config.toml
d_model = 192
head_dim = 32
norm_place = "pre"
bias = "none"
tie_embeddings = "early"
parallel_block = false
init_mimetic = 0.7
lr = 0.00247
schedule = "wsd"
batch_tokens = 16384
doc_mask = true
Each number is 500 + 50 x the weight over its row's rms, rounded and kept within 0 to 999. Layers, rows and columns count from 0. Numbers have three digits each. The size before them is the row's rms in percent of the matrix's.

# down: layer 6 MLP down (transposed), 512x192, rms 0.095, rows 178-201, columns 0-191
# gate: layer 6 MLP gate, 512x192, rms 0.0962, rows 179-202, columns 0-191
# up: layer 6 MLP up, 512x192, rms 0.0979, rows 179-202, columns 0-191
down178 096:423446418498465500484503504506446452500588480567654433550455459483512500545486516546421475481533438511480424546511514537549568475466546556535494516554563518558501564594536541496459548532436486519483511540594510458500480464547441504465651419481586504562432539622515522489405539394524370511495468457520522444479555468565531486547533426535427373451482509510496477488540414569562572463505523503545521476523550500490406468471555540536450482529466493420606541515461507475546530567455566541455536489481569515515506544503599431460474559495432502575534531456604521462490439484545544490
gate179 108:471470396502474538527498555479458481583485389455607477515467521492521468463509435549505420446478596508544450522506484489496500476517432469532540558529451566519544500446442504399425482502370464515430494462516568464473429482510587536507542527565539587442502483487457543524434563557432528490520536492421379522426574537535460467494481427452494413486591467524437544581475603482571500550419585567515511442490640495491540438472465429449598464482507420553436558546494497557549575448552464495457428564551521527479505544472488503515479543534434563544529495503437593540503455549458518450
up179 102:509473469513463561465483530490553489541474534456537492512571442445507382496451426542506446523567561556482565452479458459509457615402547462506474525552568510495495396524407552534466514539471511485492483566479563500529536507518506511421507395553421543529511414494454507415481549460523441490452454521516521420503453528424585476526508518538399432553541505451451489548522493487564496493350427528488556552482452378527398505440551469437516543499460518511454601511412462443506525501496449488469558474530516484510601442595493535547384491508570590454499465450367464518476442466473554420
down179 104:494475588593517463485534542527509523512475497548424534574494407623458540520557566436520573430472523441478516447380532529560509424559618588502378511335469495473494503570497564508525461481473559490544479463498539532554471489471471452483508442544580567489503475515507510567501533561454506554501522601479453451547591584442454469478460526424575463423477554514617438511527530517562488482571451432511461419466481499461575485447463495506498495489458479532446457545470578504521558516610456511505590460499485492512504498479459559568490387422540533496427573496439434509503522505507563445
gate180 094:457473405439473492486494520479510472475444561430523517439463473566443480546465549548536469539558443628492484553552447467501519522542423468545587538443541460487544515454561580483483484469538526502437483443397475508455520461440422527551425571568543562536450475504574480545458555561528507462446510506398464560590387456581481528462432449523554550443522426544562529456516437415598426461530563492509435505477486466460566396589503515516512537441529503533388505417547494499482404469552527540457471365512545472447539466520535530487463549597593461467518494534564540525535464501469557561
up180 095:467475418512466481436445560550539529478493570403383451531492466489530523499489531499531506365437469478559491504469447489486492628498540491479501487508452522543437528516474593514518503385537445500554525484441510539559492472443575537443543459459513572376519515570519593490547395564456521498499636467461492473419517425487539435493435518490475539492464534524616460455491452514523572589495449535561490531607438512403562514613526471511506531494417488556485489520455417488512534555477556516457489409486601496439495548543553512437548491558438463544537510517455591588490436553550530478
down180 095:456595452513480436499411449470468519509411493522505432567451570482403534517504575398483428460473398465608482537423435490430611464481463492491593482509463527571513556494514501538472534499476501534495440591486462524558489508457494491550549521434497426501512487537475534492525518404559490472444548473505528503449483444482566492506547582417510519528477584430477465522461501611520519586418457455522470500484504541592538372483470540574504474438468402442437474493555495502492504502448523421612463473403520504415425421499569437456560479418547429442529569578484558499510505524507417534
gate181 095:547401483518447600436534526489572502449556557572464432574533536484583441453498458503454496485582548501428483528503404598437466523507457464556557472429516611505541552455432533387459471502495437543434549479513467565547473520445608528536570484570478644549465498495416495518478557525409554462464469519472576413534504464423566524538486542534527471479549491519496466476516512487543467478386455562531473505470448475541462530523531497449577464574516454554458498550518481463432400499492504484530547512560513503482541598393437537467456438484461572528542499537425594535553505458466613510
up181 091:511465460497461501464542537477534547470490493504576446483473458483546446387437515451423452520521555522414556470516489543435537598575497543510456514486493608436520567468487505510519462493507489593477615548470534561546503549452504520538525484528523481483530457524556511471661472365486534527510572459617513444413460508415586632477527524374483653425456496450525483531486470494534483558502530465491486478478449545515416488531467518472545569525489611538507445545535503471555428461489580561542519530454532445506512466511567453469572490592470413556475565516470473422484499437510572467
down181 094:481595549523407622433489469514482476500476525544524479485490522445548515435561471532425453443492567578478561453533558497483530516503404544438428456572562482427475432481538537503492532618386508529480447500543576455453527480519550398473457502539493519501394327533449488426544502501482518424483546510532453513527483492557438476518479657528439485460483542542560505517549536391499447510490494474493496498418523530423481438515476516474649555487548469495408482499542524532563505462480588546498515471504431562481461424474588452445533511443476553455529503474557537534448474543592434477
gate182 101:541479478521492497487521431567556488541440516473397506453459584594575523498507535539532465537493404538571439487528576583466433457532442471467479473490456554502414409585505528557503487511480473512476474481393477515576551500460611551497502544480540486574547423496532426438486473502441512498482487448458476419547600451609614511463498504554513544403480446452442526484464435583563560499523551582507524469490515457470502514456446500494492462436490527469579527452482473556534392482504470527370487530679529547514501482514529539503431488514369465447561581511424482552553456510516529469
up182 097:489578525543532494492530504544471494484461541624438478574493477511484544565558464557477505352532517456546538478521497514498475405524532504451484464448435491527491483511460531483573494549530436573593527487590469436604566503496446513430529327446551554524472515450528545455443512478552531504507495575501496618498440492562457374516502560477552582558578491529490461539486552523480558463492493533473421481428467572482534496395589550546535543530568533534529505490502422441462502543504450612556493499434544464553467453538468423473411534431543429526464440464601549468540503568552432505
down182 097:442599471531503447414440615475406496534427529507501515423476494554420609579531484571507533493583592503547567414524436523412511541508447375530537495541416452547453576489468517405465510542584516452460500528513578530474445569496530526485465483507424540523505509562466446495462465472471488588536522441480465534535421588512516493554498418489506542556506391526506452540463517466550496447479418564535458449456554497487553586562466507452547457525482374460496523388418541469428458487576538518438431442485570512499501486474524556446444477546562520492470491486493559579539515562511562560
gate183 102:523509444553451483532514534508511550520520506462472510484554427507498481544506482503528462525418491539498544526540446534531581415470458426469457512578533476570501509518564474489429516569425360510519594511518566466501433486515548484407459492498496503521643484456495508492414478524455457487595519593561470466565555487519513392430474557486516519519551500507531527548474470516590578536450523518388534460501505416554420474539520492513496522538556461586405416421478524457551466480572400469470507543406528527596495466512519434580496576618571531541549499519427510609516425368529545465
up183 099:500552547482493418490471465430464462555411532532466519519518473523459432473487481559553566511517427565543449514545480460484538552517477523460504571551475472537505537461409550469540483495421560489558502469446503541502511506477501474606439548475579456419493445552403446511533546526466473432516502447595483492461597528421509548548510446523560604540513582620476509497480609464520441506478552551486538598513549540469440543507550452444470382528519451394529512484530498545482530633466553435418436434442378516502458495508574526420408473608499436449521529549481534559516564523437439460
down183 099:507539584558452611501512584538472375499468541488514526511572542407493507503483507448453435543540546456509472488532481534515602523437469416541440521536482472525477377525593405459601522536403492543487613529539519528504503514369560468547469482492467535491519581549453409459541489529518447574511560533448439482536503423404546517474438423534558457507564427501497475490523452541503546479516514509523559581587438447545479550584457525504460621463515456543387501575453516462584511491408406489501510508513497515552376561486501468422534524487530503493453478540557557481522531470532505486
gate184 098:579545487550455588475547525530482518547424538546518474475479540568505386517485520475412493537444516546500524470558470482546518494480567446505515460525479523463459552531495479489504506516536519527501565481471567573537485486434570509520569439508552441464383506521530519428421399531518532558457532529390571501542550453479548449545407438398492499534486455529539519454636482580559482569540548547442561573525466449537433522459559388436479633566434573528513537506487491380601509512533484527488506485476435563402545465620520526448526478485478508471389470486487557400462471546557527504
up184 104:405546527473610472482470494425483655459555451531463533489527526530393477450527435493593545530524436473499486502432524520481476478456488542523551531480416576537552497469490560539519560486473577494460450551521524411431553541468496493538457466489391448493472458570541449595541533473526548613456524405577528425506505532536492529530594529527566428536530547565491529503463451434586511537508530456450523529473497426473536426488526525567601492517428514457499555491448553607470543549514430395503525449436457454470502546438516569508599461560480558391574561483492555460502590513453526514
down184 102:507465443468512513486464526537464488552523548506481499465430514482465556489462472564552462423611498447569464453413514480512505504492488195450430492521461462471467535543438590499492540492442547474519541506526549434446521436521535554549558526491508466499492477455512525499463540549548505515479460410555480449447460483524462509489495585504487483525402570467498465552496495335507459503548510518435570585495495535514500473541470484549528465549468580522417474532504522456484454560421645442428563508436540481455499608499474450479479592484469540501500429490471491483593515579483524460
gate185 094:554474525406478461593531560466540551539486582590567417503548521442442527500433506455457436531534468512422496561388561479438493479531518453583584493468559552479505412477492501462501511512526481465517465577496528602521411425487462516448596491488435471573407535520551498562556494486513467528656475522414436530537496476482577529511480517563476519509552449491447586520511507503423477467578532439448494475553566575533477453527515427451420547518455412540551467409527453439463482577504492583513453471593487544535482392573483474543600507510484436517478548511529469534521424494486602456
up185 097:431491490467498380496421479501414503472534488516525473464521520383498566413464493469537481463477532444462531499383475460447555542479531547489518456525516534562474515462529542523525432477531539500443494553514540509556398496502400472534528538499457543493501457538565465661509567482589499501479494483446508344464458535463508499455539459464520490528565467497374580501480527427523478475498513437455512583543518525461529416533454496568519441397506539485460427633579575547479595527519448556596549450579503468541496514573534418491567507572470485419579435523568477493514563583522524541
down185 097:461521394586394480372420464606521365552554532506488442582500532522535436454479562560465454485452546503507457576531490516440454473500464516407442598509544580456543478598534494511545465533500469530560487460513484529519469601489416526481470517521484532506468510512484479515511480569446486470458473475568542454512468507460438485435508530429464554611493511547471516487568524586517466527486514501411539542394572485367467471526475550550560449537495515480503492591534478526541441419428486489495565546511532363493481484474351509447520507507513493481563589470513484499544516503380526566
gate186 101:482468452569484486476557484501449498517492419473561443535533544493500447468593496383503452488508544486549448521474485611417570550480506411460557533485516579521416522489478463443419466546507438533447516369425457573510529532462557539574495486561490481520605582409489412541482512588461507568468435431461502464468525531382600443553488497551447506451507505450517467516433567444597394458401551569486559466437536466567454490519525478423486548475633446518472510519582564474469468495503496585450464478565444562417487513533457484456542469488524477504452524463566514494451570481532509538
up186 099:503498475431532502449447573483446549459537416562522517483550524514481515466517485484512621514384399504475448466553526546529527507499545545520546461503355485439545447528503492568551531610514539457471517534495447527515512541564524557445619428624522480519501503520591464412534618496533575502489456487424550490512506494549570536408546569472485463502464529375510449576530503509467504456475523497432534546503432403472474481480506565508472562490536492491527472546432502460410511488475476546478488583461479545544504432498490479610488462477600412559416503488553433548457672461515497516
down186 099:505455452598515478566511528555497476488539521462442589471430494481517497452457542524555414450482439506412547524442459560455478560512558550500529511535540400538430490424490519481527443574553524584459541464602582470463469547438489586474525425517449534421493506503521440512563492457588483467507443493395515523492499573434408514488491534547492628560470500427529432605489501387580540453590538479474527519475535470481452532464491630551537569485493595459529539515432535533481502430459480534466462601509523446547488502516490552433485512513619486402488437515459578561550569489458491424
gate187 098:515503450592400444457497485552449443499481498524526455566543509630485484471480585521513482509508495462561459412456577510566541391470545424419423564454452522482472557505484429473442521565524525479517401451500455537480452533456435550613426509440516516559397422511507546487520464542580507478438484488510459405518526444478401623535474489451388568580397505580504506536480475526465362514399530472490437530466511482579510439531558467476482526524519485603427475381462528496488467511469466576521564555517581509526485487466545507497564514478600506500525514493505519460555541482508518522
up187 098:514442471530485546505492460590454480454533452464487461559520520567509494451508478504471470486428558558439474570521472526555400498517557457494490443553560522548486476478605481529519475465506505470452607526475510509519625621546414483457535452554412457505496488530560417455529533466407489648493484530650507488451524505497472449442559541632544420515527540428445465445530493498458464496470539501532446529452556568539511420369471527448536475556583385448561527468463566465456505563453487503488457518477373562529556493463494547468444408480454507558500468460432428474508530478465466467
down187 099:480535428511460452366577607541506439518433551496467471553508529407492535519473570485459508447492490513521573478496454493578551446389474418417597637570453455540600519502467532412510538493526525493506523507535540550572517504543529550494381485572521509468433514511545523531517435575480509578505526527470457419405499443516408514465518440438463532523459485523549449481568449410464525522395561564457373482426477480533482482519433448398557490505466595514449524499520470485451538462514500496472584535519554526474545498546511526411518390481536431511569460457548533508507500507431560496
gate188 104:565498452489494371478579469484542495522520511481505520510440498589493551510519579424541408465595496564545546492397592539474508468530399508489447465516494469493512524418523501507534548469497480510468487546482457546581418445509480549532488468510395494453525448466560480568397462488567441514381588462549499494503498500497465486557554473533451517410499423443648573453456478491601496473516461506455550410478497488587526528493441500506517583470529502496490506532563467497573454467489551523539582363573512590537495514493425570452536572438500472536527487381497513493482426489556598414
up188 103:506534467476528519575542547535479473504527516423438490491468537461613487508511534491530423444495400528392593526504483549482563507484410495535516470435583526473539494508466550606494487467578510519472517568444602424466536595580410422517531437526477468439516584524555487551465433442541516525516558559564501595543558563490370510498533439524496466555494475501520565466499484472520614473521443550418482543557549464531461567542455591490505390541539513418555518530569521467467467447454493490519564556426509503494549533526406551544508417435567501538410456549462428538557562461538578460
down188 105:467546446486520492461557469500522573574518458540488519548373488515431483477532531533453496479543487483525507475499457561538441538553560567424543426557540552509612489503594413525512507518498456494555485539472458544585455525477481562500464421521409553379540442430544499503519562499537527519515543510561564474533455439534482529548485436551486564567522457524484501544435606388536449523386537624430564571497478415404532377434470496463470480552494484498472511677528505433551498456458470567525559397536556511543512537499524516493431587520537427523499466497522503515539570502499536531
gate189 103:462546427472503416539501481532426500476497468486456508529497460498542520584494563435514479463550524599505449470522511553501482495601451449509497475457556542420528564486576616496532529503518544578497498506484477468522447565488525493508456511512583485572522547471566479511481464499561568587490498551492421527577471544565576394391455547507452536525584627556472541512486561482434459528539555575438402536487547450416547481495409488454523451457456489592563471437447611447488506528376515489495550447447555461545534512447563546485526464512440600444411469523543500503490420410484620467
up189 102:475383499447473528510487520538541510456536501495587556583520537569501423418533495525519512469528533415393524583441438433508400482485638536526564471565485522492504535557479403407510488489456483538568577546472536430542512492471572465527596521444467452516482562562550638548542545576506395449483514463519509512501506556469549475565514472423559476423510440467608422448640426507513504441491541483439543465540485531506527476536590485573546511458465501462469526544505447561496540437522444552560524458520507520488517551517422542463533476506526501536538516507348480490418568535487528465
down189 103:597537483595482528531470478517475432416607560443521596569471533443456503504607531582460469486476537440439483494477530482516498534472565420497460462505534526417409503446485471499497519516494501513481519572478482460408551401544457526560446531465409455463538422414553421527531533487510500439570500388549578518579561482420502544513470457462487463410481481550521457583455451553504545541481513464365493530443500456481475574431569518604570498475501418523569492563523494503426481518453458668468518483494524536539558526522530523500485526472489548550488617455485577530442547529550511443
gate190 093:586523523555493520466596556482556450576491621424448527516465477552418496488434449427507504464496480621419421380581548534544449462544469524505403536543487468333477399421434516478500530395552458523484439430507479577499495450547499531487448467561532525470426522562450414465494482483563490485432517538572450464427571426488470477510418498466409636509602436497495512475469502530511534501499430474484574514484462557484558498468497582540508503576452522518524481525467429449491449529546454503481487508553420440504497454484395533516494530460504469465434410524487504498515531514548506468
up190 100:483488486555471546556534442565518538495526306495457335477576569487493423444447405511512532543478527474479522548492385510429558573513564509470538466560466531491461543618601515406370502528491472580533528499579549467490468531537558470462494479542530451500532519472556551536525489457490605448512526509552466525562473588465601479465600583498546455514479559465559470534597490502518546511546471559581492479455478481445423536481537489494534464521566526460509552474562574507456550384565535471487531547475520587468579513396504485469464479517452487490441559521501485506487470553495510479
down190 101:477597438458516503474489524482526499547446563452515535456468405482420525460608521495518426460587506486489497442512501535515468506475506287557428612465549496475496449415444480615507486523478430496513429510428435534396552473470486483463442520534424494491437548550442488503478532470513504543467435504442457485440536534392433463557415461530446557582494536543528519411508564451498532449352564450466542495516540495498531478468457527537481492515442478511520568501493435556533460591465450497440400541501570454520543411467465552559525443473523414504535480484478569481475571484572499562
gate191 093:543444485514530419538531506549628533504429589449579459518443536534486542469533445540542534448551395544501423537402577423556518503522479526545440376512498423427558440368484525543510500539479597495493513531529545531489322505490462537420559444521522459513456481421478547495493431529534505440462501508519499516547547509464491465402518485514493583535533552412476523492552523522466518495527494597543487468596389483459507588562438508450478542463459462500425400543619540526464512468502529516513469423495529637547551464551496447519447478521527527521498513490500468468450461493429556497
up191 096:417543444482519493455465470481493518501514413574514464571511453480508535434572585417554441512523622474558482533562515524516569480480523476487548589470448523505505504521522542479516503456511514593480497563510572442516541536482482486556413497466449507458352487518593528493580459593543501538464455516474518424551433382587567433556481613558460421464486463515481512441596447482534501503560544453491415403531483489461557474546501493537460492439451517534553496545457552492470581521437497513516427544383370493460465515454498462448613515436466511503574512561563463456566504498442539407
down191 099:563500430534474470658468445500509561475468505488637515494429484476520517506532600487441476499517525546537533495482450559502547557530525461484505506585486487588433423423430588643444507512532573466626526507463492472491503513502503529533487539458493492575446454490540589515538504468525510529447479513520513436524525540541464509488512459598584481496460513396406460572486400579531487530429469465520496512544508512579420557512542501547446497462526605439640519429517390568487452538524497470419482495505563587552573491494550412519509418498498510516552374504496494483533520529456502560
gate192 107:521516382534520427520482521530539504540561534449468513446500491517491500458554473521572443518550399571459460522488563555557519549558484484535490459533477496528425586533505554495463517405544506498450462613446468531275490595558550408487538520498457464502460514481553486563400473488490567508424566518536424543530563446547534476561552488458489503444431402402588583552428446439467469447427505470505516509503460468431478574486498477486562591529527497435489482528522557487546477429521472458488587487449486508595541434514571535449559606527472509488486571521483545503546449471508496412
up192 110:519552519469454564522573475484487522473484577446449564512522532499379588524556414478509508454486473496487554464461539567446430492484497514505483478525475484480465528484548533466522450482629380568485460513512496498420514564506472458472637594460481562502540608515554595536513506402547438498459533494480561568551563523542469472541573532418556533465496416516524445513433532466434453569529470473472471498482430541485373580426443444525530558527559624437497534422567446476449472518412515483503527555488562527545563505499436524520505490457553458456411544513415535522531359452493522448
down192 107:483460606560487608514484498550535533502591485518548368466497494604491474519546478528463468478452452515540550471535571533461503498576578641499436402422420454460464544397516531538495512430542517590494465438537552490486461482502467471524464450534417448453528475378500629511404505617536472526404548444510461474529543491501489526509531495560493514441452387470534517460472469482454462490530506567522493504427526506486494510491461575491577536471456532414471490598513536490497557456524485469534438517482450439522566507457409573469611563470534533471397479474501544612536528494459457460
gate193 109:526488452570450481526539511516494489518419461520393509619512502501504489527474569458478542561474430494538537444579440442462406576419475426513432478502464540549459484552552482487484605499533491618449551560520482502481454604555561566497408459585515469488544472440415518552408528524584505483476539511485481532495429584510505484544538420528396490546521474492567530540530549510535446526479438537406546519517564451680520445516566415513383571467546548505440486429474561490432512467470500481400488502520547525503509491530517563471442464567440538587510484565421540538483506505547457470
up193 109:522433498591491521506543537453540561511477466472469436483453571464516474550600488513483506559465500620540593539561546483468403515580548489529507542522449436547414460590464567472539532445536450512449585446553558485575490500505620518471466500524480466504564443451478513455458447470489449467464485552449388481561517483608439418519505483486552489514431518463554542468482552531562600517477487437527553461527493552550503442569521568573492569469525541487552639621563468464517459489510396461460423510547526493554495545447433503421548444443466508495522615507550530481507553571593502430
down193 107:433453560456493493488448445514444547530511535451488501498488566440535506498567497472434527493477497553459525523513422494467433463548505560517532549481438431505550469556552480480407573513563477533551536447576474500502443473423479446450626631510483515534450500570482500507371550509561475362461479555530446514551492540514495523589541568653449514464514511513535571538583592452440472507590466518432511536459465464469412392512500488490567538502477467506519499471521567431479454475456522558524516510495555423440517606569502502417529511356542531434509424575531471557522579548537545488
gate194 099:520484517589401439477481484519512485522450536441523485360478549557555470463472509546445485552518501605550403506509465524398510524531530430542544530465551588528439429519602400506526505427457510508447477489405440595478489510411558460502452519412489533596581423588459501532493448591407467460468521483505422389440508498526571476505515495554528404505497440528468441460476455498505467620517500528493422520521470481438504448493454508431515468466502556487476499400510547549517480536519510432477453583466564537490481537508443591468493555613463567436499556451566564471473458442511571502
up194 097:487531512494495508481506572538514516510456513476470501499582386467559608492548474501582479333568487394543476571479536515522483551503515489506420499504471467511547454489521484546490450440507559498542482531525529415490453505477539564568481449493565508460516650565415461570583557443548555448513594482436419539461478515466394481591544498467412450443510455528544545587518519523567567498453484565512384412550442542445503604555524541514447493547548460505517504532522467392494466442421539472575482443550508509493484486477512432412544562400502494587553408496484503501501508518567512493
down194 099:507537424481446491477505506565405558455469565555490553525475560524446539505539391492602415494563543558567551489516522530479443535486455347522484478481520468519472506527510534585527441546495504447498526563449477451486473458556441476539477547560498522447412519529448470566472477462576480534566475478499598513608562503446587485579508489478462540556537476572423491523492516402527481444467357557630456546434482452536512514497482534455506526530466427480435621546503508437465511528446494574448525469501571594491490428569460511499466455518535436579578407500587468501437527509517493605
gate195 103:561468400475446527481510526535611515488368470536546485517436505538474513470461485411430470537499564561473516455540490579474422474538454457508579454485500508486516449502449520484385568498475535425560437431502572502540434540528388461478487481552605436533403530499547508464442532490519554542487481442466560528501551532477515612439542485578505504454505578467432460436519518558490510543438532439560483494516470431560516564408452543513482551469524558491586464543560503534576469522453568502409531501531528508484458324597519506489604595456540444430550461518446552564488509483526550459
up195 101:487510469488517490486509534463512521574527574410546516484524556540469535465490468493483459470590465534453560492411579522482576516581545537551490504449490515485499533564498481577472582480480555512518449482539502518489517402568454517503433442422511465528429571518381498512498479459533513527423574587556514587544504485459414542488547480503389509533505576559488545587474570417503409538594468426536484388471553501466453499498414467426538483460565479456462465482608545511506561425499549510528451598429505471467547526457475588571527480389500436570455533481375461451440455590488548589
down195 102:423437532545502542495454498482355507466507491547519489494556392530429514456527441566498513481561462476535463494490542542487480493590598432448451441503535439483439545511522547530573463505470447471483559543501447512498545459529531451579500460542455515507502442603425442611482498534513582441455429487522463432493583444543525466593493483539478433448540472421535499603476525420424443503511484526367508506513565473430563487511475491480523491544564444492499517490539516408432444520553483522522454473459429510517508612419459389435420385577557520533483483556522458488612580570514443504
gate196 095:531456498500500544530530461541486480561472542547465595485538574538522481500516512535528571486538515466525446531480522525514453470573509461600480486485484454495408477497479521443554599441341501423397532585500480450426436463543419515560572594495435519536518552466524441442544552517487417485548419506524482459506488424575488388512531461493473494472397470481489531519553511515511543450533522521453518441474482560435519573559490478516441556572465468361495500480515576366414439524484523612488576512428549612494479403535525429486458483484526495464506556532460491521618497435459558573
up196 090:523514481593558401506497481376458494522486513496540465496399469501506551504537540441481447552434488548543450425529453452509505452429508522447532503522487467564549594566479530501530476507464497580516468415492550531612499510416519436491483415469560518460439404561445552506446470492512488518470553466460490543498510468462496592468541494559571537415507540581575515483494474565519438486387479479430487599479531463532474424471536520469563406479545423577500482542511510635544532497485455421412437512519454484470533528474528624514473511491575519524442468527567588527511513593607512352
down196 090:447500500511458433633517467545442470529521443495545427488430379546462511457513500558567480475533486534517490440472519512543393564489495288540424508451535444474506521477545531505552444518508427459450501642408515582446506506489606462501456493461481512569488527518546612524449524464433536509436520510486471514539479438498523523498429418475466526354496485578530592594498488448488494515468470587447597506510555525516505505504465397523497530527474469548440488492441520414504534549530467485497495551469520444496557598575471485535558512502529538408429592533536472509556554526464507502
gate197 100:496523495534511410451466478459517516472522560447444490491557498499560482489564444512443509406559477494561407555449548537475427456552491469516457438489452484452485541458372535499469537416519528466488457454393472441431379495455446458426476450519524568606492507527519503489507491426545500464511513516548459546504608518506519454438647414423453610401490455505585495485370519444489471500468514462456423436441474521422524543530444490435546490429500424495498441506555488570524499503394487504488519523466563510578562467540538523518515614440471462438533509416448503515509398576496536449
up197 099:496554606606425457506478582453562576485453550546556601385434513537485627430531483481382518485492493473483482545466488474432560443514488479535489476498566480511480489383386588554535518433521509552509557523449542568567548481465534596573474492501469468516458496475518484555512409463476555505520542597539538408465398464382482505464548532489512517451525445520489441513430535496526522436476561529463540532455560481530466513392406475495498552540479563475554434525548445504510514553480583452475480428454551536497404540550458597474538567510478498551500459412512493463460497477408499460
down197 101:425463561491514544462487438484422443579520492579500554542506523482414564631502460470601543604525522477470488525481526494404581503484432537435474554585468460580459551543507480502526451506411457482543481535528425479460514521524446488519549555507558552470450486533494463521429438464637463495494509477397485515528549512526559573514535506529480568505480523573476582446411567439411423547437398491501532560536589508530422546470499493576522431532478477470428531523499543477452518569579612444463446521394473564521432496519492516533483525439523497593526521504523460453589540597428512466
gate198 098:516444527462592534550523532520667544495533491480423462587480452506617491563407465586555486492399417469411543512486509417380533460527469499507519508476600525526500374541453474520463497568539506443413494427503459426532488498471572547461465476494477446480521509536525498412506464532495555449579505535520456513452533516479439357449447523478487510504440562553527468507529429526406510563528446545547615507546542508500563545514535482474517427480535517469542410497382520545572494407486464505509483514471425493490541488486527396508453454456510513525577508470452435490422477518506459398
up198 094:616402556454484517616610681328574545539523489490539603489551545451421550481485526446506489532451508525503512418468365527501479532459541549459435564509481508482572479468493569557536449463466420517484433490559483539486442433482522548524532520477506459521582500535507502504457485449602550398480511457513478501421462487526507468512413537502417523508493435489463512508491591487449499535497448499498429574397464505426458533564509556536492533445429528613478520553520536483499437543600481486571477502490507467456417559507513533634494547517492479513536500534483493517543526499487497521
down198 086:336556372549504455287373476620522468540467534555496513572356436501456468499456467447492563485454414497500513518474543470472519407526514380488537460454465545466528487548533495531490482567493484400500490532505445473520536497494551527409442536546497514443563449505516583562452529587428534505478469487508509545511523565567471414543493487517514424501484477528518492516524497407502498543530534574516499468536413427545577560521556472473508560632553466498510467557532496497465524494457551437563519452548494510551554489487547502437503524420570549517501524461457459495514542529520478466
gate199 106:518480479522434512521560565523480388506440494401493490529562421558527497482451560498557414560522429528471453422528548463521548523493460509530402540445414433467505511458556568494508394427509459386413498610436584523497524487434442498531532538572512481470458470599510508554469500497506556576476556519550400492477483508530541458590543456525475563381522459465583547577493526439453435576551520488440500552489497457515478477491521450476499484528438494498497536505484587393578517499492404472527539451436595472451563498507577556497453517596469524486442550502573560433511430398478567484
up199 098:520458552441470394472554551504420468533536428531534497472495588498431410556515470531532503443447491445537592605528462504506440490565504511490584465523401490470502504528492446476465458528514556465570412555448447508484534511515550555524432534424531489567555464493484556494502515555522480471582563454520465511415443479588478514427463412491545580521463536426467499539478478458520521470397474448570494581523445608574590385571494563578455491438531506524506436423507432504415493523608536400508542536479473499543516466564502494527489593454574431628533471475396518527479501553496470488
down199 100:500443504578558551561512423525497441442563527483361580559517558447528592555473482525520509474456476494455381543523529489547486527496457424489474553447542430551500558488539508586504479434531420446505539507512479524539502502428409489523566492588498562520427475563558528577441515481485583480471449472480496396471487490443577573598569481548420547461551496505474549574487510499580560630526498505457508577461617401558505437491467472510491459548509447516421538499570556572596491490423487564509530521431481530505512565505609513451504458543466557473525439538481445453543500541516394473
gate200 099:534512531498509477488486486556485534472533691562463552446571481526506521479603486537540428447483477536522486522494395534510471485444478456531455461586509454495503525485469526512576518499484482551487547479491495530488363448476553544531484508506496570568466513500480452652491471580494390526507521479446531513559489453554506471590496468548455493437471520490439602392501506494411636532540555467538363548574570464528482536559497510391479571462529523550391443513408502408485463525530524498518588531469565444447578483526482464397548470509534479513454509534531476480520391485517531451
up200 099:503523521511498533518476419513496539428467545489530487484546479566479483539505547559550550553496516489574544539510528468530364539483523520445418453535457465520527377464485527448367513478464468461534599497367503470496459467431485490519423553462519459481403493539497512488515485631488469421455464445539644509472401434493586460559565517418496436457426486544537436492574416516492495439566501550537502441538538479591407467379455403533529521462489517578477591450477509507471481482528535505529477576493618562473459558489486474402462486407526462461513479512490532446507464456514451453
down200 101:481521427528492574491561554518440459508470442496488561521559608399591527551465494471530504548477513469512542488533539537594513532496578416627477542528577509526544508549516530480489443463437434397457520515492500569610484392496475449498443404438502496462463455526526555501519453482504596524506488489362474589498433535466470468578520556519552470602538473572587463500459479549497558390437485596543462425460482592532491481514517539447528568431485530602520588457511600517563489552522518469546512539526498471571518486565430513496573468537469487560503512522471502384467571503523525444
gate201 097:563518516568468497432559424540514456461440499502509491544519506549606515478480509513501524446529418544585533563521585514446579488452499429467559472433464520523451522544442583474446494575517413563487515505437429510505530524524570586451590437438421538520561515414475524558456559451415419517551548473568484548574489470509511510525466492637462547484534480491591524491498508560585429455438502554407428509495534452499515469535552458555472543564455518466562539504515510449489545450592623544390418415486457501568520400507434532481406553426552467514517479568499497540538496477557481427
up201 099:426427468475478457445406514502525461481483508533536532568442428461551531550467568626436427476556468500418485557514511389563501499583449500457542557525439537457520508526471534459450507508567471600590520442417487465431436523585550538495493600521503524532523452517567543520487428541396457474437529558534410463518547388583484494447518487566502477486400534480537558479537504444521454590526452495557526491538476442560406571529533502522472482482388431496459542538389519506527491494472600495501532420554526562513488426558483494430507562417459413558553488504440523444525471502439482448
down201 100:541448556447543421408521569435438461521370479489506538500539543573508514457491472560481546467506485486506589467442494452546495572546527568431537476418522489420538445434530504480502486483528541531463475529495527466447525509536492406534581472535442501508424465472540505612521375495569504448555503440438488476482534438484489423485419443468552519520522438449485489500545487504530529544587478360559431530394540506461430520421501391498494539428494519446592463546552601472443465497491412458412622525460508430502462426572463530498522548561526478487423461593506477465412467497427499493
gate202 100:540464523547454517507492538464513563550542580549488496502580495583512488496478447499514488471419416486493479423459592462503575542541579470506575558473443613590456518493514551467519530478529504506457557417439471490386425570514516532466451504519369464577511507564447581598480565481435557550482516601457506579534480496428560432514583504441569484534528453474499556535461447492435450530479587544486443477513459466453594461599556478562506484379409502483412529420496507529501515524525438503507447489546485498482492441605514513432442513498548571504514482576595515499469529508542614564
up202 099:504453535509488478499506416490556490530476501526500482481451497551463547565445548548564508502535494548505446559455613544547498478404473500617400462515547521436554529488609489507452561464404550502405503415503482496434562485497496530444488532508428453458471549502468530462486550480536487562491436484583507600466562506445527471518531545598409457553530514455477468489483466481574501387601412601488467353544519543455534541561487567467442468488571468457524504564502562484433574450510550471499490479469455548539470498605484477562558476479538440485489495360568496433599453396526543526